{"head_dim": 64, "norm": "layernorm", "rope_base": 10000.0, "qk_norm": false, "tie_embeddings": false, "init_std_up": 0.042, "doc_mask": true}
Each number is 128 + 24 x the weight over its row's rms, rounded and kept within 0 to 255. Layers, rows and columns count from 0. Numbers have three digits each. The size before them is the row's rms in percent of the matrix's.

# up: layer 4 MLP up, 512x128, rms 0.56, rows 13-65, columns 0-127
# down: layer 4 MLP down (transposed), 512x128, rms 0.545, rows 13-64, columns 0-127
up13 091:148099105084132142208157118148099150144105127144116120106140121127107176118154119099117151080122145206142156126165149103117135108155125124129107102148114122161126146147116121143175121099132150128148097133168100139094132153133105134176133111138133133077145129151083114177149169155111095085113126134117088138140115094121128135133137111156108149155108119114143110136105124158121142121118
down13 093:085167168092128129138171100132101137117064129151141141143152125115081116151113165107148119110123127141107172085094123139141158183099184144127133111136107136151135140148131146126114136161098115139107138108091097116087148109128136127055110135146145134120141179115137153149110127123132135097130141106135122139158110110117083124132084087132120126093118142108118131134094105105102161159131
up14 096:139124112108120117108112121141109093140116134112091130152189120099088188141155142142099168115107115136104163134151151109136145129118145138079154117123152155126205131155102148097055115139129169099137120156134116144139141128092156127138129144112130164119163104118142111142104153130136139112076135136150123146160086126152138113109144106122090127105124126150114102136120118130063147120165
down14 108:126123115153132105121168130143109115089113099153107155116115140129111114125151173125074137099145167120134172200156149101115135092129108140114125143124158099143130098123144120111126123122121181143159064156134148097139098158144097111079132133149138104081147166106124137127159094129120109128144134168123124086139132136098162122139063108180132148166116138129118139122120143127119113139119
up15 093:087156168149147111137141147122154145130129148084113086102155099129091152151150136114189160113147099184068144128140093171119124107115168123143109092061141075148157146119140100123131075134143145115125135118121150104121118097137134141122125113130126110115074150117138105104155114132097103167133108123128119135145114109139139140112093141149093157138133120119172113139127160130143154133124
down15 100:162127115135145179087114117099153161093139130112130097127147096145122135118130118105109121127147150118139144113110092123102167141144104117147139120162137095179114100133133102182123191190139082112132133121157166116125149136173134083144164109126135155140097082164094164114119142123113151142158126138140135139147140154112136133127124137123138129147074087139151135139156121118179083124133
up16 102:137112131146128117149121155159148095108105109147136151146127116129122127143133110174111168074137166079090174138103144125152117090124123121118168164154171095130108120123131132134097120107157148119138101106120098154150134159112139117097078117149147163090096093104160155086126140105105108161132153115109112152104131131165142108129131126064161137095124151131082165115135113103135093142135
down16 096:091097106136092110117134132109153177184128131116140170154133142121119124113129163076129123142133100127102145085118135140152119144168162132099123118065133130098208131131123128102139122117121120127102173133115083114129119115162120100134145126134128118132152163134157139124102097116177101143145083161140112141157124120131142168148116079163134124126116130143100114088119176141163145127147
up17 103:102133128113104131128122128124187123088141146136111165125119132088114121111117115157133141120135152087075104175092128143114157149083130179124118125142112083140156148114153123152100119173134116136148136135132111121168163123171167108133131104142133091122141150173089096146134146124151117123179124155136109137156133110099144128099099155152122140170122108092150109123199115097128122146155
down17 098:147158170116128125135093114135120090136135155068121138127116117144149121129167144123096167131152159148155151120110156138140124102162136074168100154138132137097087140165090096147129110090137099136120144111172141140122161126141085142102106118099158085128153109127130161133127101150110151119079113133151151185120156131175108133156149136119121124133107117125153144165095164101122138087112
up18 110:113131130097135131094110091129162128104129100130091121100157118144123135174100168113168105157111126167126095134139104142125093133102130078123157135136103128071141071132116093144160094175130122121134138151135164139112093131117128129132138126115129121131135113141128145086136113132121129153110132124158176075148119161141156134104126124122096145144130112081142109129157107110140115224109
down18 103:069116119183127102153131154102128120126103144122157143136082146142173108117127096125143106104130159075140094167132144111103090143165155131103084120110125158126126139148146149130103128109092120068163136091146139098124135119151149139141107134146109128129117121116103135093119138106153115083126153096171153171120140101141129113170104119167124109141113162132141153088118154175140109143156
up19 094:157105135123111134124105164137107091175141115106142105133087100114113094103126146139077121149096107132135122180102146153110128159128138121130160097138119103144139126154130136112173102107111189130102090115150127132117145115103090137120130157109144129139154144166130126114158141132147123133104145155110147208163152106128162131130169135094126144127141080092169138095112152167103133114093
down19 095:094115174095117128056148139130141127149121109153123083155120127150139150133099112114129166085128138101130134153112162122118146136129109118137164119135137116123138142168123101146130090084141137108111098093094134106130150110078141118134102098114130116110118127125136134156122081126118182114157178183124183138099120126113138115111163147112121140143160077109106118093128098106111080124158
up20 094:136156152120106109111113125146124154113105135119129137114168135122180146160119117127105183128158142180125151113107114112152126134109118108084127132129155148135133119112167132129072106107114122143164073136157173113125139138132147158112167142095126121095162117134121145126110171130124120125152183128153126077140168097109120118136149103123119166123149157110160115080144076168128079154136
down20 110:099118167148100146112143154159124155129100132117145135156106131075103169180147142151154152127148129168138140149148169104112144124188117143124127147132152145133162159133112156122134123125118133095165129116097152122173144109134141173135139115136112136093181154073160151136129159117128131117134129134166158094144155117182102101147111102100108109126130148100125112092111083138091139110103
up21 096:082126106185150152131119116104111125127144120085138133156131075147122134123164143145125123143110119163093130111104093140115103096120123146114139112165126149110166093136137114140133089165143130068129127107122137122178089140125140142145144134128150128148154116136128112158103129131179144097156073136066156134129123132082125104136169096125098094140124107149153158134091114124085135093099
down21 097:153117137120075133127122124163163143163100138132118109135099139107136124122120132136106187150125128121140159135173143111077115144105117110128122113110142134153123135075127089157148101196129069106174113131138112128083073128155124156135155134092107147173128129105114135097166092126112119121134166116121131131073130138085161074140128132145128152129122093146150128123141108148146112129118
up22 100:166140132096159133139109124085097163135127125145093176124183102140090146119111094150113155160106145095146108147124128125125105146151111081142120165154128106111161116107132134126158102124135133161141108102152067169137124147130098090088135056121141074150128118109112125097157155139143122163101125125150107121107130146142130112119085092151113122130154097155104102127097147134127124142118
down22 101:143109121146176144140158147165118144146135131156095144084145135116125102138144107133172087107157090127135124120099155102127112112185133125112119068135132143152141106153135093135087135160096068114145132133140129166141171134085168111136120150153129142118125111118179151156126137108130123120137129135122139139105114107191116102130134141170126159123136158200121103115143103137144134137165
up23 098:140126090131113112103139112149118128130112123136139093094124114113159131130135126152098169116135109143158151132112093166174116127134113143089103149141158092117132118169117121133124161112137169139153093172173095144078174109157132091116148137183112170116116135103116122159108136140108155121139135180129119105135112097093135163088092068101102110121119100119142135098108124135139090153143
down23 098:083088120147150133098149098129120148148072112168129103125125164087127158081118125131122094148154128119173131133137166120148092120195140103175167144129157162106144158106134134140140135124152083139135138146111150129130143111099096139182169141099122160133162126121124129106113146126141147064144139094144127123107108115123162161116176132142102133135141143157102116103135109104142131144130
up24 106:106137105115141144143110129150136109170157136111137179107104139157112105137152168132094103100068108136182106163101134113092142140125135113121140108122115136124130133120097135185111138141144178148138147109126123084092137149128108133143103157189169116132106103126117174130102139184075112124133109144098124122147118139153129114123125146138127111147141118138104130144085183138095157080130
down24 108:143106104108098105139175132140121132124140099142095114095122129152078159141118115110143136120116121099106081117142119130100100156163142150150104136124090167178158132104143143138102117086120122134111126101125118108131170126105091143132161139087072128143129130111118120154142132191188130092122118135074132112155139129117117130119133151153149114155131122085124149143138116118079099062126
up25 105:152105157127093127130125090135128181101106094161125137135124138113145072149154109104147117070143102129147120153144129110116149119108108128099114165111180117147119137116160104108133097159122147151122084146097158098107162122142146147131153102125113121145139137085110129152158161130107152144107074114118130153110137151129166144164171117113157164169146102134135108091135131088085104144102
down25 097:122118128134130116130106154159138103141127179115175087126140115169144114145134179130147127159093160116080168164101086136117139103144142145159122096127147134099127116086150134153175134111111133091133124112155139116153095107112090158136092136165143147130122114166116126101190108143167115134106200139123139133128131090154117132135092134113093091127102107127137093128140141135129148094123
up26 099:174106164101134125074135077138159113114125135152137117097133169118144113145110120154114104082099145103137130140104156137149118132089158103132107085105089098098127089148097148092132141123107114139155114101139143135131086133148115103170128106136140080141147111138121140100141101112085160165143109128122055104133172116103124115149159125143137163147117125107147101154172158125122121122134
down26 107:133122143091095114124105149150083104135165119118186126124135166132118116139154161109129115131189132104153143128149155130137135109101121141109141077084126150119086137136162125138137129133112140127152094132129129139162094180126141091139130100149154186115092122153112146119168075123090107068142159117139135119108109112128156094157136114119120125110119116103092123201138134118128133115127
up27 092:133083110147155153187102124132127153133131133126119168124090123138090113146122093150135122080128128113128161133078176086138124130148123112095153128169128120172177144150160135117127125135119143165123097091151079129120126153122109113108148135167121141082133133125142111140109128138122160136078125140092124138163147117178134103133166173132123139142124115107123132150107182107108172092138
down27 097:141152150112166113108128151142127155125127138167151070159117125117141143091144144119114154141141174142142112147142137137099124120172159148117136126074145148068140125125152163139117085115098092150143122085058141119150102130164118141107116104120153135146134108091133147129111173130119101183098130146122127135103125130114105150084115142133127107138131138104084159104130140081143145177143
up28 101:119096146186107147149102134105122140094143121094123157135114127169095107123111112117105094115141129109122125111176109124150129126134171104111135152195098146116116112143134108140159111123179120140112160115116118105084161129130123137116121158116096135139170142105148117150117096101138144082104099123121169166123144075136118088133102126152161191135141143167137112171130105140160120134153
down28 103:118147121140117140141151119136122135123096125095110104140213090140114131103123095121102142112127124154154091149074091112144154133133106164126106124126091152117146149140114128122074157117131140163151133093096142160089127134131125141116145140179122143145142142140140137169131196139134139127127158182079132147179102115104130123130121146099146118108127109175130117158076109163130139119130
up29 095:156156110182125123130087123100104142106148122097155140090119110146152112150104081103127142095137132162136130134138152122141095134066128092133094177117185162110148121142097157096095145163127135117129134113109143149094107126162075128098122155116121134110183143121094121160126139131175133120151122130122106145074104113110136139131113139112187118139121094136135143138102096115136155126128
down29 087:126130121096134122118122097150129099139117148120135075082121099125107167107153178098130109129146130120117110127111098105142157105166180162107163125124135099092157135135102124084115202172143095115134113145146127132131139089130178112156107123116068110133140139140144137145116126106107098108145147167113133094160131122142125124091156143094136140169120129120111168147156158108094112154123
up30 099:114137114146113133151114141125118140148078092140129167143110097104139130123150104163127156123118140098096139093116134139087066130132132103130176145144123102084074101143130133122123118159163126126132105090128155137077128061156132113156127085121149143155113141101154100180131125119143119094142094120126126120144160127132125127046147083121143122133161123121110135134138172143138107109123
down30 099:125119103128150149112149147140121128171110084127165158150103114126139101163149109143102177158110127131148098132119170101103105146177130139095121135110097116104154116116177119161192126147099107118102134125120094157124102152145130114131111165131104122114152113176099117112105147122148136123153161109137149103125091096126124127123128148125094117163152197126076144141114119160171136166139
up31 098:138148129106156145107148113148119134109141143141142123113136097083126129102128110123114166122162108146122129148124167136123154088153164153149149126129080145107115150076081107140094143113115168101156113170117119109144090128139147103176135121176084128140130176148159126117128130059116139101145129104131125116105138147143135092125129124119173124116137091116082092162096151085108147144092
down31 092:090108132100122124130176142149110128131129136116112124171119121169106148095115148132183109109104103121156071128115137109145139125145173102123101119116100120116086129161116163166156116163107112129136153099126154143102119137111128171146114111154113124184113146136137103173112135150097075110086138109138132114117106082125114134111072146106125139149112144132162139113150176178102144146117
up32 090:106119113128140131186155133097156139166095143151124136111149213123136126075134124156092106112174129174159135136141116161124169150124134081123120110158175128143107125146121104146121163086103127122115098111105114159135100117104139110118123104194126128152144127117128127121134109116107105138109147097086097095128109142120113130130156148123168114176139147134119124111104082140123124140095
down32 097:172133111175147107161142137176105122130084144138117097151151100137119140162152125100107122085093130098127174117110106136151101112102152071152123113104133095134123119098144142137092099158133116157190123093126084098141109132136112143088152152128109135093147175150152143140156108153154138151140145156097114110105113158124120144127149106148138140105125134153115160116081160100129095131141
up33 099:121175171169174125133096109126165127136110127116091136092166135124141081076137123175118100099160139128127132099133123145120158127111140104132133095121090147116133121160108112113116138118119112150144091176087072108132122129145126107156152111087127141116173105119117115114139169145152133136149100147081133141109097159120124145098135156109138110138112076096151178132097134115148146158132
down33 090:117143078097047107124141151125115133107161140122141130117176182122114135150130107133166155147137113136130118140118098133072132122119082126148152159136126077179151122110120128102140147098145108157127145098167176142144142134111134136091125136158151135147115100160195151163146112135116121090112176124162125138136136107137149102155109105132140146130126134127135093152122138152095106135141
up34 091:134126121079097113108095183087105136128138114156112161161109165126112155135144107103117129124101162131084172136168164137147127140143093148125142119127120151135125126125071151157129164111105174091133105083145101148094094121124140077127120112120102094101153133164157115157150147133096114123122117174120138124164110107115127115169106128105087124112140157108145134143122147143127126185124
down34 105:118144104118120120077126135135116146110105110097110177111123142127171136151117146146116145108167155149139092153127141104147163140145157136106102137144169101087109142118128135121116128141106146138119195139142113093141126093154172119155163128104128094142134140119084127154167127134053156149152179152111180122115140139096134162132133153139126080128152119136121172134142101163131122115155
up35 106:142115112129116157189139108104160111141129140121108142125135141126131149114142121149103106145107090086097127109132136093103121082110112123097123154116144156168117127123123150105110076120131132154117114137135139158157145161190141138104110120133138175107151073126128106082113123102116121145129107172164177154144164132118164176129144099146101131114100140108139126156141085124151115152065
down35 101:160124130185139108110159159119098130110145114121090147138135134126119164153112128144114131161125117134120098133117133172105148150147176105126152174097151162084131150168135167165128110130074134101114116119114109125135130111134139149132155090144123073119164119145167141113125121147116124181138118113121192143129144138107139116147134160116113132124117114142156114148106195062115114139163
up36 097:162063155153121128096129135122119094087105141170109106107140134141149157150147128140128158138123104146123172128149186095144119088092132153145111124104156130140170149200128151115120114118149117137103137074159141109155094139128144109114160105094124100159083094134145150149131109085111139147135115096123137115139129121152122138145119155127105130115104108129166098128175114141158108088136
down36 098:086104129128165113074126141142131124128143092121119106121132089105105119120168139115141124123109190091160111166103158110133058138136145166120116114131132136087131115111121103146122144159113135112130142080079131131153160129099142108139088158148106156167074124135128127170109070118104112114163166154100150124119120109099114155157111144097124124134153142159111112108133121099114116148126
up37 101:141155046133144141112144160133114094157150098173136145131153136096146114128121113105150156094101149136095122129095137121148164150105133088154090106104123155173138114141121136144137108148110143139119100118173138144131115120136166111183151153118094149136091127137137143144122177118117114165138124084147139148105131130134151110077134112127157104154132100150157058123101145116151148137114
down37 104:105125140120121141104137125082099103130160135107172133108133165139118171119112129150141118128141121091107106149185087160094179177143113160155110150116186168130160116119072144156155116100123124087073152124104133123160092140116159117112134149153115128122151123131123146115138134128125143142089117126132123138130152140157112133086106143124082136133086118116145100132149096111080155149111
up38 101:153136091154126121129107151131119123126096110127145131137107109109111132119111120127085070098108156099153164150129142092089159139144093162140125178124099105131107134152152133124077139151151152124129098171183107123117134145122105133143122128104090131103141104119175139109163112144118136053147161134154137161153132175100115116115119128166161106091111119133174119116132119151099096134151
down38 110:179124073106122127132121107091136100118109122147139115151142154105161168116122129128104105120147118108132101084085125160104160121105168135102115167137142146153143126144160113124143105178151156096115087157150131115153136136162098120113130146131111126147113158134087164129126154127162102114114133125156104108135168136089101163144088080106151124102125117126139096123181166153080155127119
up39 099:141168146123125099142103161095130168109162119113075125117145135098120103138184109147093131140116102171089119131096167126120106133126163151154091136130084154140118139121109147157141090089131147121159129124139094119099082167125144150151099128149107090111098133149103130137184107129126163144127140146136083119114142138112133098121130131140167134080163091120078116149116154102144126129120
down39 103:151105098105138142093131138130117122076110086132103152132143097107099127134103154116118136129119144135157122120118140090140125108120157132115093070096128151131140114122174155130098140111148080182094139144121173120126126146141100125148108115144139147185135129137117130161098159133146142094163149095150171083150114145184117158131147156117150149124129186095162101152157126101133126139112
up40 087:099128082143152150147141108157133143161126173163122115107127147142148122088098130153138133068143163152139130154140082129095124126130153127131142118104127099078166153144129109112121093138132137130122150130167114135121160127133154109160131133164173112130084153146141078122130104168122118127136081111129082122137149088120112145113115148154098086172155095138117162140117114092082142111158
down40 088:090166164150137148169115149105158120113144107126106184183111137092160094138104117115118143141153147091114160136155153105173171133164115110123126166147104129102129100138108099119123129092128165149165114129118139080135116138162142143114120136131125119121142114129104142130169136133123148119165127125113162138056162123143160143187154103101123158114133080129130132118149140132122165124102
up41 110:143105147135145098119107098120089105103143109118127151131140101133115094124054143138123159137111154134096112138138097133132069118060085097159080122134132139126155145123121131104174140152134126125125117169093104141112153094138141152112149095140132155166104155168168104112106133144171133135156154126155127132107145139078111084141139131124122135116139141165108167148133167092113125132129
down41 107:150153131142175139146151155129143119140104126118163123163097112094094140127140115120135075206120148129100181165152129155084130138142180129108137135146153089152109148093120079106160112122122111097117130169141131125125132137098156132120060087112103101122108082135082106102112130147110120104141142128144155122123145165137102141149108119131118107116136133101119136150166124122152121119109
up42 093:116140107152173139136097150090092101118090145183120109117185133130122129123141135108132110072157148114171152134124122154081137169112142136136150137128126075120117126152129112153118124108138132178150138109147120142089167145110157139105125141156144102126125066126077124121104124131110127105118129134068118179120101152169096149160104133146136106112110128140135148106119091122167108114131
down42 107:083098123082160121126124168131121112131076106077142153118107115088132165102100156121103078096104151128116156155127124097172093123110116190115184148143105106134133127135143119101133137129128080117131170103140122104132175125125133131137130109124112131173156128096105107125119138129159151089130144130108142160089118141139141114105152153084121132088113135139093149148147091119098128114125
up43 098:110095116158126113110142152142137111109161110106121127084114138131094134103110162153097151147095144130086167145126165142129091141145103148100133123169091152170144073140090117171147141113156130146101173128160119106109148124167156159116079117150123137153124097140161152156141132091088112157139085088125161135119108146108116103095091116162113125093130115120145126124128149151129155109136
down43 099:139139152132109121167121137116135101149089171122119101110116127125109120137086112090144144133099150106148117118175132134128149108073159107138095169141126151115122165105169133187100146122110119143089077162083087117106109096109147132136092145111091131112095156158115120113103136136133155109086125165131122155126165121154115113091116097107154133140137113147160107129117168173097137123122
up44 106:147111170131107111138113114146150045170157108152156149126113123066140112133177117094091092122098088189139151131136156121158117140143095087152089147132126152116130104139137117152146114118137137113122148158085157121129146125121137119106162099161123138150138109128109124130126113166123155144084124141103087088116109157102155151110131082134101128157159099129136120123130130133126090126129
down44 109:130136112095119138107151118093124092106169086097125100165108103116116172133125105114118105143127084120143142106161109119088132117075140107111140120114138081135122159071146134138132158130140152119103124146177099120190134109130196102122122166099120131096156117147167107133147128083122103111159103144127138145116113134117112112172127103088155109128139159113144155105134154153112124125104
up45 097:137119164134116064135142153118101137134129126143139149136105160156134118129092143125115144113138134110119150098105149154149132164114109115098143122138165110126141111082159122127119177173168114105105131119140145165132134071111171140113141157130123156126071107128144134138147122097152117093098128189126120084147134154106092115097131147088120111124081131133121077142168103112106082156118
down45 097:102150133168129111065165143139087130103157099129120139101111088112103107124133187109114122116135119103141144119118120141145137167161118122168131160122128154143106107127138143117185097114156144132170128119080148144115153171099099142106155140122073146146123135108120110135088121126122151135109130136127150112129132117136107102073140166122125164086110170108135143190158139107109110108154
up46 091:160144091169132153108103174120127141111159100133135088094128125133141151149120100120119181122093118132118141142142129125137123127144131113122133086137117100134089137154151136145119087139118113137138122067102161135138151158135158128113075128113092185130144161091120107105155111137079149101096103161109127120198125113135154152198145131094117120130115105136153106109104105107146126128123
down46 101:098102127144125105143141081160156121125152122125112112113125130119167155110102149140157089137143143124147089084167122119136109123138141112150151132108138135147153142078121122117122150127119087132178113126034115178118129135145110138127154135088129104136106079167123159106106121098106095141135152112108100140151139151154134125115129104123121126088136115102110195095158159116153150103142
up47 110:160188115132139143158149111100121135130115148143144090154127118150121161092127115168150103108139100128098130130126129128124153136132160107132135100088145160147117153145110066126118119153055117106179134120119085130111129115123137130135121113187143178140113138157151118148133130080143132123155052107098127136138133157172167143143139114115111134149136115118110124137157115090096163125114
down47 091:073051144141177142084126139142103142107152151158109169126122157132130103140141122121119134154116152121117114133120183124153108134141167108113128159110087135143125107127122170105125112132145139133088102139086116144099159138136126105119120116115133133108158102097138125122138122080121111183143156142120106093095141110092100129126103133140147130059121146140143095117135164086121107172098
up48 099:113122106136105137092125143108121152121154109098123126105117120131173137143100136138103110123106164114113107129110143121141208113154113122122109163163109156131085132148136125087139150155123116117104144105121123082159140142150133140099128074154102149112097104148130139156162130119130174183097106097146113166129142149138133121110125125130123109158109120085119125142080130130124103139223
down48 093:129094123104139114119133102178102104141113156133092114090128103140114123134132143145141124151165116137136119145143156130147117165083178119096111131118165144147146106120083145130098116149098105095147106176080117127081102157130129132155100130101147139114116150097127143078162096134109110149128132121092173130138130147121091097200109134093117132104122135112154160095164142107133133101095
up49 103:127171072132124156144126119117103090132157135081110182120148113092127150144137151118129121149119137158154115127130117121132127146149113086137108121119127139153173126101123123131150145109118129130073126134115170151141131119094118178113108143105139157179133163071151107183148107126123117129160122167159120125082103118133091161090170083118113142113154113099122122118145176137122097145129
down49 114:121097101149110147163110114158115100115142151124113141152109088135116129090129123175115091143180164113137121126132109118135140141114107092118115142143157131103140130106126115135156142115132105128145085074097135114098108092109104118126089101163122130134127135122128119144139145092179131165123098100167140098139121087133112138184188164170117113059148095115111143157115130128117166140141
up50 098:121165145143130112115121112083143138097149161150120160135150127169092127121140146126117141112094062117137120091115129125134139144101165147136168122115123152182081114118129105123153079121109125092173100097109122137077145107085152115116147103150110108119136139138126084101142104103119145172177168153150110118114117152127143148099103129141139173131114104174133127116145119168131095138148
down50 095:145103121146116120190186123178160126134156131159133117160101156101172157111111120132121128116120122144108138104163149125101119090139127115116077157120084130088137116115130120123135162112116135129085141139100106143142094135148146104105116166099106101135096151096123134085157153104114124134181168123110152122104146106061095121100138159137143097132160132117155147100149135107109128149116
up51 094:118106080148089131111145104078125143121140115140097146166109136170125137138127100104141118087107152150119115147091127142134140110110092132119141183163189110134132100111110120105100101146102144098108123147131128134152124101136126215112095111179089117125113153113162147119115112155130149144107128144091114097171131129139098097184108129130122154136092127120127154133147130156132108154119
down51 106:096154157145149125095099141143147115131091138113104136130149111135120103126182113114107132131133077125148155147113169120140087101122101116112157119125093119116115149155121127126147148104098159126159097143112113111091053123139119098147152149104097120128151148134130147111139119098094137111090151167086168101125140085107135107138114108134151119142110090107070140143153160094151150179154
up52 112:158125118123158108076076123118087138133119112121111140112174112149094157108108161140140168110120117113126105136124138118146130122059114166116132139123094152166123112116096138164114126127096116137119093118150116135100095153158132121166112129099155141136140085121083092112137117109156185151101132118117121116134110090147159089145119110128159105157103196111165093153138122106124125130109
down52 113:140173128139123142090118124148092128099121134139137123141103126126132139110123136145108206143159102137126100137136093100130124119096131094153096110156116123120109142141119129105186150086107066130125110092211144132150112106123128141095122127151143128099097079143148117146175138125144128091111120128146147106115164108139098098116128177136099103153155121146131107149133130172111144155098
up53 107:145130140120141135136135165119114099096145113113113103113132132147175151150124089120116152086139137143127166172152149131133122129146134120113136126149162126149153137206138103151132118106134110133132091155115080115123105128178109145119121121144088036095141099112139118071122109138101129121147079140102105155123115107149112129155100153148138072117123136155131117112116135172167118126120
down53 112:143155119117112142103132119089087115161104164128173159107141122112090107128096148107118081138123141089153077135127118159176111150140121111098111147124168122122114133089157140125128128149167109124143145146119142135149139084087157155144082151127110118129139132109157134121142131088183124134118141107127172149100090128082125138149110176097113100106113184147140145124118142102104121085137
up54 089:154141143112118143141128119120130148125135086095084095111121114122120156136114129102135134129096156165097149138112129145124110142163108146118167104157125128139158097163160132127170084132111121151125121112127149092073158144139132132139113170131133169119078152159099050127110149136151139145137140083112161133160153118095131106109120141087102140124125096146131146093086102142083154159161
down54 095:141166142105135114195087130126124112106122129103118144135140145159154098116145097119159131093166157113157114135101138119151118116122152154149096108114099153120114123118107113175126125173131116136118129134140156175138179148127110062114103104121136128184124158161140101136139110148099148135116089105125120103175106143103094136167166100139129126113114123126159094126097183109098120147116
up55 110:108129122120128138103141090061115117130145137118132112140165172141104069128126109159169138117133104094112103118126161112174127149132120074104127141149172110126130099124126110137154106160135123125096099151130100126142075137154156137130114116154096139145155132135145132119175085138144138130129078137149088087124134115159136134137168132154105140138141132109062113166158154078117135136117
down55 124:166152094139134147125123112106162125122138165109143150105128083145127101157124084092113166118140141139130112126150148128149114120141132121111128101111106119081058081133133114136127135129122160102120100131140144124092073131096131155137092108120139091138138096110187082139118096171102144143155155096134150100103130094173136121094168147141132154130121124114114137162154143127162149080138
up56 091:115119110115167176146120119130171116157133155157132134145119108098111116084151106138113088120127167122160101146131110109121124129112159121124132134146107130143159166136127138108116116102121089108128130105106113183042136088145133166157125131164130086133120151129186106137155127108151119136168128122128096101141121150084134093177145101107123128100150133117108138119133077140128138180147
down56 092:144149125103134090102143113135100145149116146133119136127134137160112124167137114094105137127155138107189144104130121176186128149100136146137114116103116141121102125113091142127130115102077129153119124180079114150137136161110087112163132173075102120141094142129078166155103124118097129170121146167155140135121129154168123145117094108137146120118078147141135126106165163130098116105119
up57 106:141149137108154099165117102086148175126137110119074192119139148158107162099104108108144137140141119154129121122154131102113083124117116145137161123121139112109116173118150129122144149139123077158173120130079129099138108094124099109073103146130190132103137122143122100149162126160114121137128131119120098138132145122192128141094116111080094101139139169135129107168137138119133115115125
down57 094:116126139096134148127165149150104132113160090134128149154133132121120146153125171098114104105170144089105114129122170124158110105116084146174130116128132140142114089075116147086113113113099155161123110143111142117159101171149134113117123099112082171099144147092075118136129144126119123087150145106101117093152151151147193105141131128100139172120103126122161168124168129141146135116126
up58 095:122120133150111108146109155100124086135177123130189061150129156144113108137146142101123119115095106116132111163084143146103167131114166097119117120131141128136145180115178166145119180149106126092123112145117113194142134103099131147080120145115160108132104145106099087140196106126148141097141127129119166149141130134138137108122136136120132136157136115105161102127117104103119137140114
down58 093:092117085164118119122151160113101116148129135146142103109121143141110110130186169152128131148184122122165168124098141128126149147153129123181132216120107148127122109131116148138118141151107118089186111160118083124137111142116109123129146098099125148107170130115110125176131140120113117146157156140152127103143127095116171127092119125147109116144133134117139160152117176096087106125107
up59 108:134112081111164108112134145149105122100119150080117103082141137133155141100123114126173128126126146144092167132131190109126114150105140101140131105142084128141155111115173143110151111128124157155115083142145112114137082151170100086119149114099117128119088118159139108109137114118108147137111135115153103159088158130126113129161142109136169133191133106150162135145122106087104177134154
down59 096:137106079140125086110115132132147167138110110167147122095106114121083151121103142106085118091101088143154140136123100152093135113112123157104162135073125142126095137149103098135145142098110096102173159151157135151127144133094128105157113131115149159124125081121125113124120159149109167121146090141101156135146114172197114154132131132117128132119131147095143077137129119145140075140139
up60 096:123144069111152116134082139152139101116105115069097141160122131147134129104113163092139092116142156128136107119118078131133120051107139122139133099144151127143113127162129124134098123146137133094109152111134118101116123170144187100130143135108157146139139141182123147153115142188161119114124163145137115166118102139130095160126107108156095092117139110119146112143143131133126069160142
down60 098:098128162116181150125154126090113147109129131163116134082097124119154121103168102147117135132120124112131091142100140087139109163142142138121125118084101161096137157142178117068129088153139131112123097106128137156151135114146146177144141110126108178135112131127130094107109140134089127149071141108083091176138149130129080136119129183156110128143161155116128136109115146145119131115151
up61 095:100145147113145105127136164124120129168113141132123111111130131099135163095116123144142143107168073170142126138096109132170108140098133140095136114124127079168126125108124102110157097113094171095103089130107130110144114115127089093145176106147129095107112109135085112172100154107112187122105127139144160100168090108171130127149118144118120146162140124149157105132135164132173153136145
down61 106:152163088118110129137150123155131111147119081142150094143150127158119122149090107136158172141137056128089121152106152117107109140158129135161109115112116110125150122137122165125112176148139148110129139154148128115101149152193101149144162132123123121134147137132092135079121118158163126141155119179119124109137143112122125105135165108128138121137122128128185160159144125180181085155103
up62 116:105140123089107134129142121138143093103149135120087107152118137145124156130132110125133110118124136186164166111120170130141131146101156121100164140124117127128118080184131119130089152131112112099135149149146148137096134149098085135111160095135129111113148099063109152123145123072156099136098071105092125139161095086157110143157172126141107136126147135127168106109117084138146137132111
down62 104:156082081192166107160154104111140105133134130105170121168106112121112103087152128099130115127127107115112089129116145138099127142128134112101122140098109137139121165158139146087146068103169113162118130112105118143141141122177144097128093099133139147111113129111134088140106097127139107144135095166136122164146152112128115164113138102103126163082108155089089126158124147138120139123170
up63 110:145156132096155136074113135087137125139146125126102170155127127162133138112149071155121109133109095113131132162098170129163110132075115130122102148121147139102183179113093076145154130121120160151125165157093149143133112176146110121123103139132159116113144106086104147112125156095152125097129106125110113135080115104126112137138118097117160124157114123150127161165104149108171122139111
down63 087:118130130126105159125112098133135161110116095099113110128142114160132165156101106140144149126153118083093147096084108151163147155145118122166123135151114124134097105126076165077151151158129087100150123111086174081129122120107117142105149168110143117094094161131134130108139128137102121103123173101107129139112118118102118093117158136141099149150127132122142131112134114185119093060107
up64 086:133120170144089137086138140133063119072138134150113129120149118103191097143150117141149132099125119134132148140086132157115137129117122114078197128097136148083160101113120097141128164150170146181117125120134139169172119139164110123129125139118107115108104116127124096111130110135125167140123100169138153089123134099147115124110120102132115116171131141144108104115139132082148091110139
down64 102:131093106167124104122146110138123139090101132148138119147112145112162079145147131123113086101152155111122125148081133110151096113137158116105113129111130146082139140138146118153147095152105111124114166157104106131133149116178168131160131116094109160113070133107129087118136144155101118156138169151186147100185112095110125104160121095125124126132094074134121136143143146130139116130077
up65 097:137122128096130125155148133110135098105140125117111107135128160091125136123114136154109111167133154114111152156133158128145108103095138180127162126137105100120136105181144155126143162118153129123147118052099111145107144147150101137127096130153106150113136132158150146141085115117174105163097130159087127134109111123134110141136101153082141141114191176111109164112058128152155139118145